{"init_std_up": 0.0361, "init_std_down": 0.0, "optimizer": "adamw", "decay_fraction": 0.864, "doc_mask": true, "dataset": "wikipedia_en"}
Each number is 50 + 10 x the weight over its row's rms, rounded and kept within 0 to 99. Layers, rows and columns count from 0. The size before them is the row's rms in percent of the matrix's.

# layer 4 attention output (transposed), 96x192, rms 0.0621, rows 7-31,38-63,70-95, columns 0-63
077:53 44 47 42 64 27 41 37 40 53 45 53 48 53 62 42 53 73 64 37 55 46 51 65 63 38 58 47 38 47 46 42 56 51 59 69 45 52 48 37 39 44 48 46 58 39 59 59 40 48 40 71 53 42 42 30 51 42 37 57 54 40 55 37
069:55 55 41 45 42 58 47 25 42 54 63 63 67 58 56 28 48 42 50 53 66 55 32 41 35 56 32 60 54 68 63 45 50 62 60 53 73 53 64 55 54 52 57 38 49 59 47 43 61 24 37 49 48 51 53 41 30 38 54 48 46 51 60 53
080:60 58 40 48 64 64 51 48 46 60 52 46 54 33 59 55 39 58 42 53 29 65 40 57 59 51 47 54 53 52 62 47 58 42 57 47 51 48 44 42 44 51 57 33 48 50 46 38 53 67 43 49 52 54 55 48 54 54 51 36 59 42 55 39
069:48 59 51 54 41 35 42 26 49 51 51 56 34 47 50 68 43 59 52 47 67 48 43 39 43 50 61 57 42 45 52 32 56 38 54 44 39 53 43 43 44 46 52 45 52 37 55 60 39 58 58 52 52 39 44 67 53 54 45 40 50 49 62 54
076:43 65 44 51 46 50 64 52 59 43 53 26 42 51 52 63 43 47 45 55 40 35 49 52 60 36 59 49 47 35 57 43 59 31 56 47 42 54 33 64 42 48 58 53 55 52 42 61 33 46 52 64 48 34 44 48 33 47 47 49 09 73 28 54
067:48 50 55 57 59 57 53 59 42 55 54 52 63 44 57 54 55 44 50 47 58 53 54 35 46 59 40 61 66 57 53 44 33 58 39 49 44 45 35 47 41 66 48 44 46 60 51 51 57 50 54 50 36 48 58 51 51 45 42 26 61 39 52 48
078:48 43 51 41 58 54 46 25 50 47 47 51 52 44 33 35 27 51 47 41 53 29 58 48 47 43 67 43 57 66 42 64 45 50 52 37 54 52 32 34 50 60 57 37 58 49 29 49 42 51 44 48 31 56 44 61 34 53 57 42 48 48 50 48
072:52 67 60 46 56 36 59 50 45 58 45 56 54 46 53 43 37 47 48 47 58 51 51 49 41 52 49 62 45 50 37 47 47 54 41 48 45 59 49 55 54 55 44 57 62 38 47 53 44 43 46 48 49 42 55 38 51 47 44 46 67 44 70 56
068:36 32 43 60 46 63 60 38 62 48 47 35 44 38 69 64 58 60 63 52 54 48 42 42 37 57 44 56 51 47 45 44 52 45 51 61 58 37 49 56 49 61 59 39 59 59 56 44 45 47 62 66 45 55 35 52 61 53 48 59 31 51 64 60
069:45 51 61 40 36 35 47 46 52 39 53 42 53 45 62 50 54 56 41 60 62 44 55 59 48 52 49 39 54 51 56 50 39 48 49 35 67 41 56 43 35 52 46 40 49 48 65 51 48 39 30 42 27 68 57 56 65 58 42 43 44 45 68 53
070:55 47 42 69 35 32 43 41 62 44 43 55 49 44 41 51 61 43 53 49 39 55 34 59 57 38 56 51 44 39 61 51 41 55 48 51 35 61 53 58 62 51 62 71 48 48 54 37 57 44 50 82 53 45 43 43 34 38 51 58 66 51 38 50
069:57 48 38 48 43 36 36 42 43 68 56 68 57 61 62 49 60 45 31 52 59 33 64 41 40 55 45 45 35 62 53 54 54 69 35 52 69 47 55 40 46 43 45 39 37 60 42 56 69 47 39 53 44 49 77 47 62 32 72 51 65 43 56 46
076:46 41 32 31 43 28 37 64 53 53 55 59 34 72 52 57 54 56 40 57 53 56 51 56 66 51 54 64 37 54 59 46 47 38 47 65 56 36 57 39 37 41 54 39 45 55 49 56 65 61 58 42 32 51 57 48 68 39 59 40 57 46 58 54
073:50 53 63 52 65 50 47 61 44 51 53 63 44 45 30 41 55 57 41 43 41 56 46 55 41 46 77 48 62 43 51 42 70 60 64 35 52 62 62 72 64 56 45 49 60 57 47 43 38 51 46 46 34 43 40 45 41 48 40 52 46 30 38 40
070:40 59 39 57 49 29 40 53 41 43 48 53 42 50 56 39 56 47 49 74 43 47 56 50 50 62 48 61 46 48 39 41 48 49 54 56 34 54 52 72 48 72 51 58 43 36 41 39 34 41 43 49 44 46 32 43 37 61 40 51 44 56 45 42
076:55 49 48 59 38 58 53 52 53 51 49 39 44 46 69 54 64 40 68 58 57 36 64 61 26 43 53 45 51 45 33 46 59 48 52 58 58 58 34 54 51 60 55 50 55 48 44 39 43 45 65 70 48 49 33 39 65 57 57 54 54 60 71 38
070:37 54 53 33 56 41 54 35 68 50 51 69 55 51 60 45 40 51 45 42 66 59 43 60 39 39 43 60 54 50 45 53 49 30 42 41 46 36 45 41 52 58 47 31 42 67 73 61 45 47 43 48 55 55 70 31 60 59 51 36 46 23 49 47
071:43 50 49 64 45 49 61 45 54 51 53 61 47 48 30 35 53 52 62 48 39 54 52 61 60 55 51 53 57 40 47 61 50 44 53 48 35 56 54 43 26 58 45 53 59 52 41 41 55 44 38 50 51 54 44 54 41 61 56 48 34 39 28 57
070:43 37 42 57 50 60 62 29 45 59 57 40 45 56 51 32 54 58 70 30 63 42 65 62 61 57 57 45 49 59 67 57 39 38 53 56 55 48 41 69 52 44 53 53 40 55 59 35 53 60 43 49 56 58 36 57 51 33 44 49 49 72 67 57
073:54 51 66 51 52 32 51 30 30 58 50 55 32 44 56 57 32 51 48 40 55 56 45 60 41 37 52 64 52 51 50 34 57 62 62 59 42 57 48 51 64 60 29 48 62 45 44 59 39 54 45 37 48 42 53 49 50 43 48 53 54 50 51 70
072:53 44 49 34 49 40 47 66 50 41 41 53 58 50 51 48 53 59 47 33 44 56 41 39 35 47 44 58 51 59 49 36 50 62 71 52 49 36 56 51 46 60 53 54 59 51 57 59 54 52 61 70 55 43 47 45 49 43 56 55 48 43 64 56
074:39 45 39 58 48 44 41 67 43 71 58 41 38 40 72 50 39 53 55 67 74 52 38 52 66 50 71 49 49 25 41 46 52 55 56 65 54 67 52 43 52 31 31 46 63 49 44 59 42 44 34 77 39 36 60 68 54 49 60 56 55 57 49 43
069:51 56 49 68 63 57 53 49 55 57 60 57 41 46 57 40 55 45 59 46 60 56 48 54 55 44 61 50 48 67 56 51 62 55 74 56 54 44 65 42 29 33 51 27 38 43 49 72 48 57 48 49 54 36 47 37 37 50 46 49 51 46 29 48
069:40 43 57 55 54 46 48 43 51 60 43 50 26 38 35 45 58 49 55 48 50 37 60 60 33 54 42 51 41 42 34 50 48 62 55 57 41 36 58 37 47 51 47 57 58 46 70 53 21 45 40 47 68 45 54 43 61 63 48 48 31 65 39 55
076:35 60 57 43 55 41 46 36 42 50 36 57 65 63 61 51 60 65 49 55 49 49 33 65 32 60 49 53 50 66 58 36 46 63 33 62 55 39 49 39 54 63 49 57 52 53 54 63 34 54 70 55 61 56 52 38 44 48 42 47 47 41 62 55
081:62 45 62 45 52 38 57 30 53 57 38 39 65 48 50 56 44 61 39 60 33 40 53 57 61 32 55 38 48 47 55 54 57 39 49 62 57 54 51 38 33 48 59 47 42 60 55 59 54 53 40 63 52 56 51 67 68 29 61 65 43 57 48 54
082:55 51 64 35 65 55 46 32 53 50 61 63 48 49 52 39 36 44 61 51 37 41 56 54 61 53 57 38 44 32 49 42 43 40 42 39 63 48 39 36 44 55 43 65 42 53 42 34 42 59 72 58 50 46 54 52 58 55 44 42 37 69 57 57
092:40 55 43 59 11 51 62 58 39 58 52 53 52 58 53 52 54 56 48 38 53 58 49 28 57 53 51 56 52 48 47 44 55 43 56 59 38 57 61 58 56 50 49 36 55 61 59 52 52 52 60 49 46 46 58 45 32 39 55 59 49 58 59 38
076:56 53 61 63 45 53 38 39 64 51 52 59 48 46 48 53 49 60 59 56 24 54 64 50 79 29 50 53 56 52 55 42 55 39 41 35 70 61 48 46 43 44 54 37 57 63 39 49 55 44 64 46 39 42 56 58 41 66 37 41 31 37 39 49
091:49 47 37 64 64 55 51 48 53 49 50 57 61 53 61 58 40 55 48 57 51 52 62 42 54 33 41 63 32 40 48 52 67 30 42 40 28 21 46 36 65 45 49 52 47 59 54 49 51 62 53 50 57 64 31 40 61 53 41 45 56 38 45 37
086:49 46 53 41 19 40 49 62 43 51 49 51 41 65 48 54 51 44 49 39 61 40 55 63 64 50 59 73 48 50 49 67 67 64 51 37 56 44 43 55 49 44 60 49 54 53 30 54 52 44 44 56 57 74 47 67 52 47 66 61 61 50 42 36
084:55 51 52 60 68 46 40 53 50 43 70 65 70 46 43 57 55 49 47 55 39 51 42 52 51 50 58 52 62 45 60 65 43 59 42 24 52 53 53 43 57 59 50 64 44 49 41 61 65 35 37 49 56 29 44 47 53 55 47 47 50 38 67 44
082:52 51 58 45 53 40 39 70 44 47 63 45 38 42 55 49 63 56 31 39 62 49 38 45 37 65 53 45 58 40 45 59 28 66 42 51 52 57 52 48 34 37 50 46 48 43 55 33 57 28 44 54 67 51 45 51 39 44 69 56 60 20 56 45
082:59 51 49 67 58 63 57 66 52 43 48 57 51 57 63 42 53 31 67 48 42 61 54 43 55 37 46 56 27 60 52 34 61 46 52 53 46 37 34 56 74 33 36 55 42 58 42 30 45 48 59 52 54 47 48 38 49 56 42 48 39 58 20 67
093:55 33 58 25 41 42 60 47 43 63 67 49 55 47 61 60 56 53 48 48 59 36 57 64 33 58 51 48 60 60 53 59 30 40 46 51 64 39 65 54 52 55 43 40 57 50 46 52 70 71 47 53 51 60 56 61 39 51 70 58 66 71 53 47
084:44 47 64 40 44 31 55 59 62 25 37 56 44 46 58 45 62 31 70 60 33 44 57 53 74 48 48 36 45 46 48 47 42 56 51 42 60 51 49 48 60 46 49 53 45 54 33 42 46 58 60 53 43 61 66 46 59 49 36 57 45 48 36 51
102:32 59 39 50 48 36 37 41 62 54 43 40 63 45 42 43 46 63 13 49 48 49 28 50 45 60 68 42 44 44 37 39 62 56 56 53 34 71 54 42 46 51 69 63 49 51 56 63 46 29 47 54 49 40 42 34 58 46 47 71 54 51 55 54
090:40 54 48 39 42 49 52 58 56 41 51 59 41 39 52 68 67 41 47 48 42 51 51 49 59 35 37 51 61 58 60 44 48 53 55 52 52 59 47 44 45 51 39 53 41 43 53 27 55 57 66 41 38 33 52 46 47 48 52 56 52 65 61 37
079:51 58 51 48 48 42 56 66 72 50 33 48 32 47 55 47 53 59 53 55 47 52 44 36 60 62 38 45 51 64 34 42 61 63 52 44 46 56 51 42 55 54 40 39 37 45 59 47 59 47 58 49 41 53 48 47 49 36 43 62 49 33 50 30
086:59 52 50 64 47 62 49 55 41 76 68 62 54 55 39 53 30 71 38 40 46 66 46 52 29 55 51 54 49 51 44 42 56 45 43 60 53 56 47 50 60 52 69 37 67 56 38 55 47 57 57 65 54 50 60 45 53 46 52 62 58 45 45 51
101:51 42 51 45 41 50 50 41 35 51 50 45 49 67 50 42 40 40 57 67 58 41 49 48 54 41 41 45 34 51 58 63 28 57 53 52 56 37 37 53 49 36 42 56 48 57 40 56 35 45 47 36 34 66 53 53 48 69 47 34 41 49 33 53
105:63 45 51 44 48 63 54 33 54 25 59 62 52 45 57 65 53 49 47 55 48 47 40 52 30 36 53 42 52 55 44 40 44 51 53 44 41 39 68 44 33 54 55 43 71 34 58 55 61 47 53 50 55 71 50 52 58 45 43 61 39 42 64 62
075:54 45 55 58 42 37 60 62 44 52 35 67 41 54 47 56 48 34 69 56 44 50 61 50 79 50 46 59 59 47 52 44 62 35 74 57 52 60 35 65 49 68 25 46 38 57 48 46 43 60 64 38 55 57 60 40 44 44 35 50 52 64 45 60
092:65 27 50 49 43 55 62 41 50 54 65 54 53 34 42 59 54 67 54 38 56 47 57 45 50 47 56 52 50 51 58 61 41 40 51 50 64 47 67 47 29 55 47 34 56 42 58 55 68 54 43 47 57 49 64 65 47 45 63 41 57 45 58 48
105:50 57 42 37 31 52 49 33 52 49 50 58 39 50 40 57 56 57 33 33 53 54 42 54 46 41 84 38 52 51 38 40 55 43 34 46 61 65 57 44 24 49 45 46 64 33 52 73 54 46 65 47 40 43 50 55 32 44 53 59 37 71 42 48
074:44 52 55 70 35 41 56 66 52 54 40 36 29 55 47 50 60 50 59 63 54 68 55 50 53 46 56 57 53 53 45 35 56 47 62 52 57 66 57 69 54 51 40 37 66 59 53 68 43 45 62 46 57 40 69 44 33 43 42 56 47 68 44 43
100:56 49 60 45 32 56 64 64 43 48 38 49 34 46 57 59 53 48 60 54 50 56 56 29 48 31 37 53 44 60 48 36 67 47 59 57 55 48 44 59 60 61 52 48 49 53 39 42 48 68 59 39 42 60 62 44 55 53 35 50 71 94 42 45
087:49 43 51 67 39 40 36 56 52 37 72 60 45 54 37 62 44 33 61 53 60 51 46 47 58 59 54 43 66 51 42 69 47 51 56 33 63 46 56 46 32 58 27 53 52 46 39 60 51 44 63 33 42 53 49 57 42 46 61 56 36 44 66 39
094:57 48 54 25 47 49 40 54 38 66 52 47 46 48 45 45 52 44 36 54 54 57 49 56 56 56 56 62 49 46 54 64 66 51 63 48 53 51 46 42 53 59 60 47 34 40 57 51 37 46 65 52 59 59 37 47 41 32 41 40 53 49 57 48
093:50 52 54 55 59 53 56 46 50 46 58 65 62 39 48 52 35 40 33 55 55 48 33 52 47 38 55 34 38 60 44 51 50 48 50 50 44 49 43 41 37 48 51 49 67 54 32 52 46 50 55 56 45 69 52 42 56 57 54 59 51 46 63 62
071:42 33 52 46 47 38 65 40 54 70 42 52 47 34 58 38 45 53 62 52 26 42 67 61 62 40 42 38 38 66 31 31 53 46 39 65 39 63 42 50 42 62 47 61 53 63 46 47 41 53 58 57 57 62 56 50 61 45 63 54 48 37 52 62
123:45 63 56 59 48 40 44 52 50 53 31 60 41 50 54 48 44 51 34 68 27 37 41 44 53 38 51 61 47 36 46 54 46 43 49 52 66 50 32 55 53 65 42 47 65 46 51 44 45 53 40 53 49 56 61 63 65 39 52 58 66 69 49 47
132:49 71 46 37 56 34 47 37 42 56 70 41 50 56 40 41 35 58 51 45 42 62 54 46 33 37 43 38 47 42 67 49 47 35 36 49 65 40 45 47 67 56 50 70 44 67 32 58 58 58 64 53 55 38 51 70 59 50 70 44 55 35 58 68
132:49 40 50 65 41 53 56 73 54 50 43 42 52 40 43 51 45 52 63 38 61 50 47 53 53 47 47 47 46 47 26 49 76 42 56 64 32 48 46 64 36 45 57 38 55 54 42 53 43 57 57 67 66 54 52 26 38 36 49 50 46 47 54 54
126:52 62 71 51 45 59 63 54 51 42 58 68 59 53 32 66 45 42 73 41 48 46 57 57 41 34 68 48 58 48 40 47 51 38 27 42 50 56 52 60 33 49 42 48 55 58 52 57 38 35 51 26 34 64 60 59 43 63 57 49 26 23 58 48
139:52 54 59 61 54 28 54 70 51 55 39 55 37 54 55 55 58 60 54 34 41 68 62 44 58 48 40 50 28 37 53 63 58 51 41 54 47 39 64 47 43 54 47 44 52 49 57 57 70 63 56 53 58 52 43 54 50 57 54 46 65 44 52 61
137:51 35 60 48 39 36 39 60 39 55 57 56 44 42 56 42 56 49 35 31 49 32 49 42 66 62 42 57 55 48 56 55 54 57 60 38 52 41 59 36 55 46 43 58 47 45 47 42 52 57 43 44 52 60 36 55 47 52 53 47 65 66 56 41
135:47 41 56 58 53 32 41 57 64 39 34 62 49 46 38 45 45 56 49 41 51 45 37 65 54 44 48 58 58 52 44 27 54 57 52 50 41 50 53 50 55 48 61 63 35 65 62 45 52 36 40 45 41 56 31 44 57 43 45 64 62 62 68 48
123:51 49 49 50 45 48 30 51 40 45 65 58 41 57 49 45 55 41 37 41 88 58 33 42 40 32 35 49 55 51 49 55 48 64 47 62 34 46 43 52 51 46 45 43 49 66 51 34 48 39 48 47 35 57 38 58 57 43 58 60 31 48 65 52
116:74 34 31 38 43 58 34 50 49 43 61 48 55 50 50 56 66 40 60 43 50 63 59 53 49 43 51 52 36 58 47 48 58 54 49 53 50 54 50 53 38 31 52 44 49 52 42 55 67 44 50 46 46 38 51 40 50 44 49 59 50 49 23 74
140:52 70 54 41 45 31 40 73 47 51 57 36 50 49 44 41 43 59 41 52 55 57 51 68 51 49 31 44 60 53 46 40 47 42 51 49 53 71 57 47 52 61 51 53 53 50 69 36 57 48 57 64 73 57 55 42 45 47 42 57 63 48 46 57
133:66 54 38 43 58 65 51 51 53 37 60 64 42 42 33 43 62 39 63 42 36 56 67 55 57 65 52 41 47 32 47 53 46 47 45 49 26 54 58 44 43 44 66 62 48 49 39 47 42 32 65 53 49 35 49 42 60 46 41 44 42 45 41 39
131:44 49 66 49 47 45 51 46 50 48 54 57 75 64 70 42 40 63 48 41 45 44 47 39 47 61 52 53 51 71 42 51 57 59 33 56 37 41 44 49 44 50 61 29 61 50 39 69 54 48 61 46 50 56 52 44 62 61 71 41 49 57 38 41
121:71 47 39 38 57 60 62 55 54 42 36 46 39 34 46 52 60 47 63 48 40 62 56 74 45 21 61 54 51 45 48 56 53 57 37 61 50 55 39 58 31 43 59 56 56 48 55 34 50 53 66 50 50 43 34 49 54 55 56 48 32 41 44 61
135:55 43 64 39 53 56 61 37 49 44 55 53 52 53 49 53 52 62 56 44 42 61 48 51 52 51 58 54 47 59 53 47 48 59 47 53 45 56 57 47 60 56 48 46 39 44 36 50 46 59 56 45 47 63 41 73 57 44 56 48 31 62 42 32
123:67 39 44 68 47 51 49 46 55 67 55 53 52 48 60 55 31 57 37 68 57 55 45 48 54 66 32 49 41 57 48 51 49 65 65 54 54 49 45 43 50 52 38 39 48 44 40 53 58 71 35 59 48 37 77 51 52 49 48 74 63 46 41 54
128:40 70 31 39 39 58 32 47 36 63 62 52 46 60 46 61 62 40 47 51 44 54 37 45 54 39 72 36 55 27 57 59 51 39 49 46 69 51 60 27 67 56 45 51 48 57 47 52 58 32 50 39 31 52 51 51 45 37 50 47 52 36 35 54
126:45 47 45 38 50 53 45 27 65 46 62 46 55 54 72 62 49 38 23 49 36 76 36 57 50 53 32 49 60 62 60 43 32 53 52 38 67 45 52 53 65 60 49 71 49 44 52 53 57 54 41 39 58 50 47 59 47 59 37 50 45 39 61 70
134:70 32 33 45 52 78 34 55 42 47 52 52 50 40 23 62 64 37 62 37 45 56 66 58 52 44 63 41 69 52 39 65 48 55 47 50 46 53 42 52 28 52 50 44 55 45 47 48 63 43 52 50 44 44 39 52 61 35 49 59 49 51 39 65
127:53 46 53 64 46 47 47 59 49 50 42 45 46 61 51 54 42 66 51 55 64 50 43 67 38 47 42 57 63 59 56 36 42 60 52 38 48 52 59 36 59 48 44 53 37 55 63 52 43 50 40 53 55 59 66 43 48 49 38 64 48 34 61 69
133:47 62 38 45 50 56 51 64 48 49 44 65 51 52 25 44 40 47 33 58 52 56 52 48 51 44 52 56 62 49 36 48 45 61 47 51 66 58 46 46 52 58 47 59 43 49 48 58 65 25 53 53 51 36 45 39 36 55 55 34 51 49 30 26
141:52 42 62 48 51 46 40 73 51 53 52 33 51 72 37 58 50 41 73 61 51 63 54 68 49 55 32 40 51 49 50 77 48 72 60 54 40 47 49 61 32 50 41 50 52 38 44 68 48 52 39 54 63 53 60 55 36 55 56 43 39 47 56 43
138:54 57 50 46 46 79 50 62 34 58 63 59 47 62 43 70 54 47 58 50 65 64 49 52 56 54 50 45 41 50 53 68 53 43 48 40 51 60 44 34 46 44 63 44 45 49 45 60 57 61 45 54 38 41 47 52 43 64 44 49 49 59 51 56
130:72 45 57 51 45 49 39 48 35 34 47 66 58 46 37 38 54 59 57 53 42 56 66 57 37 43 50 67 71 71 44 26 50 47 34 25 47 54 70 43 62 51 59 49 48 57 49 47 61 54 74 33 44 49 39 45 55 41 61 50 49 49 59 49
137:34 55 47 25 51 50 38 64 37 60 63 48 71 53 53 37 36 43 42 50 59 47 58 45 53 35 52 58 59 48 43 65 55 66 44 62 68 43 51 44 76 68 44 55 49 53 46 44 46 45 69 57 45 51 41 57 52 55 51 49 50 48 56 45
140:42 61 25 59 53 63 44 46 47 52 58 50 69 61 46 62 36 43 52 70 41 46 42 35 56 44 28 56 55 63 58 45 45 49 49 29 40 48 51 38 56 56 52 57 42 45 33 35 55 48 40 56 41 35 50 48 55 49 47 35 43 36 47 46
113:51 48 50 62 58 49 57 46 50 53 40 62 46 31 63 61 63 39 60 50 27 53 53 52 74 41 52 53 56 55 44 42 52 68 56 46 35 48 45 56 46 53 41 49 53 32 34 53 57 48 48 69 40 39 50 51 53 54 54 52 58 53 45 48
# layer 4 attention value, 32x192, rms 0.0657, rows 7-31, columns 0-63
096:65 42 51 48 55 56 37 54 68 51 47 65 48 39 55 55 59 58 45 44 62 57 41 46 60 51 35 54 55 54 57 31 51 65 65 52 36 58 54 49 43 43 45 59 50 55 41 31 63 31 44 47 30 31 52 46 51 46 60 80 33 61 49 35
099:50 43 59 61 37 56 54 50 47 53 57 42 59 52 53 44 67 42 50 35 50 42 42 47 55 47 47 68 56 38 57 48 48 42 40 60 30 52 34 58 64 50 47 57 52 50 58 59 79 65 65 51 63 44 42 70 56 57 46 33 48 61 56 35
089:45 44 44 38 41 49 77 53 42 54 35 33 37 42 50 48 37 52 53 55 59 41 41 49 52 54 48 61 42 67 46 55 53 38 48 55 49 79 54 40 55 63 42 66 55 73 36 49 43 40 42 52 45 39 58 54 50 64 64 63 59 46 49 51
105:33 38 59 43 58 43 50 47 56 51 52 52 69 59 45 55 63 53 60 37 50 68 40 53 46 45 51 64 69 39 36 64 39 48 22 73 51 56 55 46 39 48 48 54 15 42 43 43 37 44 44 36 40 39 47 39 62 50 50 66 48 52 58 37
099:41 59 62 80 59 62 36 61 28 54 42 57 36 38 67 50 40 52 50 45 53 52 52 50 39 56 49 61 54 38 46 49 54 29 44 37 36 31 68 56 38 50 58 60 47 55 48 54 58 40 45 54 60 56 63 60 40 60 55 42 42 47 46 45
100:47 26 68 44 51 55 53 51 33 45 58 60 41 37 60 53 66 58 49 59 73 39 39 53 51 69 64 49 46 41 62 59 49 31 24 65 35 60 46 66 60 58 58 46 50 61 41 57 46 58 48 65 34 47 32 34 52 44 52 48 39 53 49 65
099:41 62 41 46 42 48 51 52 43 47 45 60 37 47 34 51 46 50 46 61 58 44 62 47 41 72 50 45 41 39 45 38 40 58 51 51 45 59 54 59 37 37 43 51 15 60 48 65 38 57 56 39 47 48 45 54 54 45 53 38 43 49 77 47
089:28 59 51 46 40 48 48 61 61 48 56 55 47 56 55 59 50 53 51 50 45 54 37 52 60 50 48 35 37 57 43 63 46 74 62 38 48 64 48 57 46 42 57 44 53 58 38 48 55 63 43 22 44 42 56 46 59 49 46 44 54 47 49 42
113:46 46 36 50 46 54 56 57 37 52 56 60 43 59 54 53 46 40 52 56 51 50 45 51 59 34 51 48 70 48 20 59 60 47 64 44 50 43 25 62 34 42 39 64 61 59 53 57 54 56 54 19 36 30 40 54 51 44 54 39 44 47 49 48
103:38 55 40 50 52 50 65 51 68 49 50 41 45 64 42 49 45 50 52 48 58 52 52 47 54 56 49 63 60 48 55 44 47 36 42 40 53 46 47 47 44 48 62 42 58 59 60 50 50 58 33 49 60 68 56 35 40 31 49 50 46 46 60 61
104:53 33 54 47 49 38 44 61 47 49 41 53 57 45 45 45 44 51 47 56 58 51 44 63 28 43 56 52 54 71 60 54 56 44 48 54 51 52 51 37 44 66 31 47 43 45 45 56 38 47 39 37 48 57 49 44 51 63 46 43 51 47 53 35
095:35 51 58 52 39 37 52 47 59 47 69 58 49 54 46 65 38 52 39 57 53 32 48 48 53 58 47 53 51 40 48 45 42 57 51 41 63 42 35 54 52 47 49 61 53 42 52 40 55 36 55 46 69 44 54 48 57 56 38 53 51 47 56 41
107:53 69 49 51 52 50 51 46 41 59 42 38 59 46 74 49 51 43 45 52 50 36 50 45 50 53 43 55 44 62 36 55 31 51 54 50 63 41 60 56 40 40 49 41 55 69 49 47 32 47 45 72 47 37 63 45 55 59 51 59 49 56 61 41
095:58 44 61 42 42 53 47 53 57 54 47 57 34 47 43 63 60 60 61 52 51 53 50 48 38 44 52 29 43 42 75 65 45 65 48 62 52 47 40 26 45 46 54 58 28 39 69 51 68 47 51 38 50 64 78 66 44 48 51 58 50 44 43 48
097:68 64 56 69 66 43 54 57 43 40 60 33 32 44 54 64 68 48 41 37 37 51 53 51 58 57 45 44 34 48 62 53 53 60 42 41 42 47 44 49 55 34 45 49 66 60 57 55 67 50 60 55 49 54 47 35 57 30 55 50 62 48 56 32
105:48 55 43 39 44 48 30 41 63 50 48 51 47 65 46 45 48 50 51 36 66 56 46 38 44 49 42 28 30 50 27 43 44 55 43 43 53 51 39 48 31 50 61 54 40 56 50 50 42 62 54 51 64 47 44 38 52 59 56 67 45 48 44 54
105:41 44 61 55 43 52 44 43 69 50 49 67 51 50 61 51 30 52 51 26 63 48 43 42 49 47 59 39 57 60 45 54 47 44 60 51 43 30 35 54 51 65 46 57 45 60 51 60 45 38 38 52 53 39 70 56 45 54 46 38 54 62 54 42
106:27 52 36 56 35 58 38 40 37 46 60 36 48 47 82 57 67 51 50 43 52 35 60 44 63 36 55 32 50 50 42 51 55 49 54 49 56 41 48 67 69 66 46 64 36 48 52 49 53 65 45 63 49 48 43 41 41 49 58 57 44 50 55 60
101:48 39 79 45 46 49 55 53 62 56 43 46 40 55 56 49 64 61 53 41 48 38 49 46 45 58 38 58 54 42 60 60 70 65 64 63 56 53 46 61 48 61 43 52 50 58 58 71 58 39 51 56 44 51 31 40 55 48 44 49 60 37 48 57
102:32 54 64 47 39 50 46 48 50 55 34 60 39 46 63 48 44 34 47 60 76 54 49 45 61 51 42 55 70 50 53 43 43 41 43 54 42 43 65 51 40 45 71 47 42 35 45 46 64 35 67 45 53 47 37 44 57 33 61 45 55 43 58 55
113:52 44 58 51 50 55 53 48 35 51 48 59 44 48 61 38 48 47 49 63 67 62 53 51 67 57 54 41 58 50 50 50 49 35 44 39 61 47 42 53 52 41 44 40 46 47 41 44 36 43 50 41 47 38 51 42 56 44 47 55 56 41 41 37
097:52 54 52 67 52 52 61 45 39 53 57 54 52 48 42 59 40 63 46 41 84 28 54 51 50 36 39 38 46 47 69 42 50 57 58 41 58 43 43 60 43 60 53 46 47 68 49 44 50 62 41 35 64 28 56 49 33 48 46 51 42 37 47 32
100:53 37 62 23 60 56 41 49 60 54 42 48 71 51 65 57 53 46 44 45 41 54 43 55 50 52 65 51 50 49 39 65 52 47 54 55 42 43 58 65 34 56 53 64 56 52 37 51 46 66 38 55 49 60 64 46 59 49 49 44 51 47 55 37
103:52 54 53 46 37 62 57 57 74 47 57 59 40 53 51 48 46 49 54 21 57 48 58 57 50 69 51 54 34 47 43 65 71 55 53 53 57 74 48 62 49 56 47 46 34 36 52 40 52 43 53 50 57 68 54 58 54 57 51 51 56 45 37 46
083:61 53 68 54 43 60 63 61 45 51 61 36 48 49 50 32 51 59 46 57 46 53 38 53 56 29 55 52 56 46 55 47 54 47 71 51 54 58 50 49 45 56 33 61 42 43 57 42 71 29 44 31 49 37 52 59 59 50 58 36 46 60 73 54
# layer 4 MLP gate, 768x192, rms 0.0775, rows 0-2, columns 0-63
103:49 57 56 42 63 74 48 53 57 35 63 66 58 43 75 60 45 53 55 57 52 57 55 54 64 42 41 51 75 53 57 58 46 51 55 68 62 52 38 61 55 39 49 49 49 35 53 42 42 67 52 54 57 52 48 64 69 45 63 57 54 37 40 65
118:47 51 49 41 50 60 46 34 65 45 39 58 54 44 40 43 42 44 53 68 60 43 35 58 36 41 55 52 69 52 52 62 47 50 50 34 60 43 44 34 55 53 47 47 62 38 62 63 68 46 40 45 56 59 46 78 48 57 56 52 47 34 36 42
112:49 66 51 40 44 52 50 45 50 45 66 48 59 37 64 58 44 48 49 75 58 50 38 48 53 50 54 51 44 33 78 64 55 42 52 58 59 52 52 52 67 67 50 44 42 51 59 56 25 45 61 52 59 61 56 54 56 35 53 58 36 57 50 59
# layer 4 MLP up, 768x192, rms 0.067, rows 0-1, columns 0-63
095:48 51 54 55 35 58 54 60 30 46 54 61 54 61 41 71 52 38 58 60 54 61 28 53 41 51 47 45 47 53 34 46 43 59 57 48 54 61 34 41 47 66 46 39 65 56 74 65 43 45 45 55 48 59 47 47 40 43 55 38 62 43 40 46
097:50 46 33 38 59 43 46 58 55 44 49 57 49 52 23 41 42 59 52 29 50 40 46 58 35 46 39 69 41 61 36 48 56 34 54 46 48 55 57 45 48 46 50 53 39 63 50 47 64 52 59 71 51 42 53 41 51 47 51 68 31 51 41 42
# layer 4 MLP down (transposed), 768x192, rms 0.066, rows 0-1, columns 0-63
097:37 43 65 57 39 60 37 58 49 37 35 46 58 65 50 47 30 52 42 48 54 56 60 58 64 71 38 49 37 48 53 55 63 47 25 48 45 59 45 52 40 39 52 48 56 48 51 40 45 50 48 38 50 36 43 41 40 69 51 65 42 50 60 45
101:38 64 53 56 52 38 50 52 55 45 47 59 36 41 27 64 47 51 61 54 54 42 28 58 51 59 63 66 50 39 43 52 38 61 57 33 43 40 64 43 53 49 56 47 47 46 61 64 54 54 59 57 28 41 49 44 58 58 74 37 59 63 45 41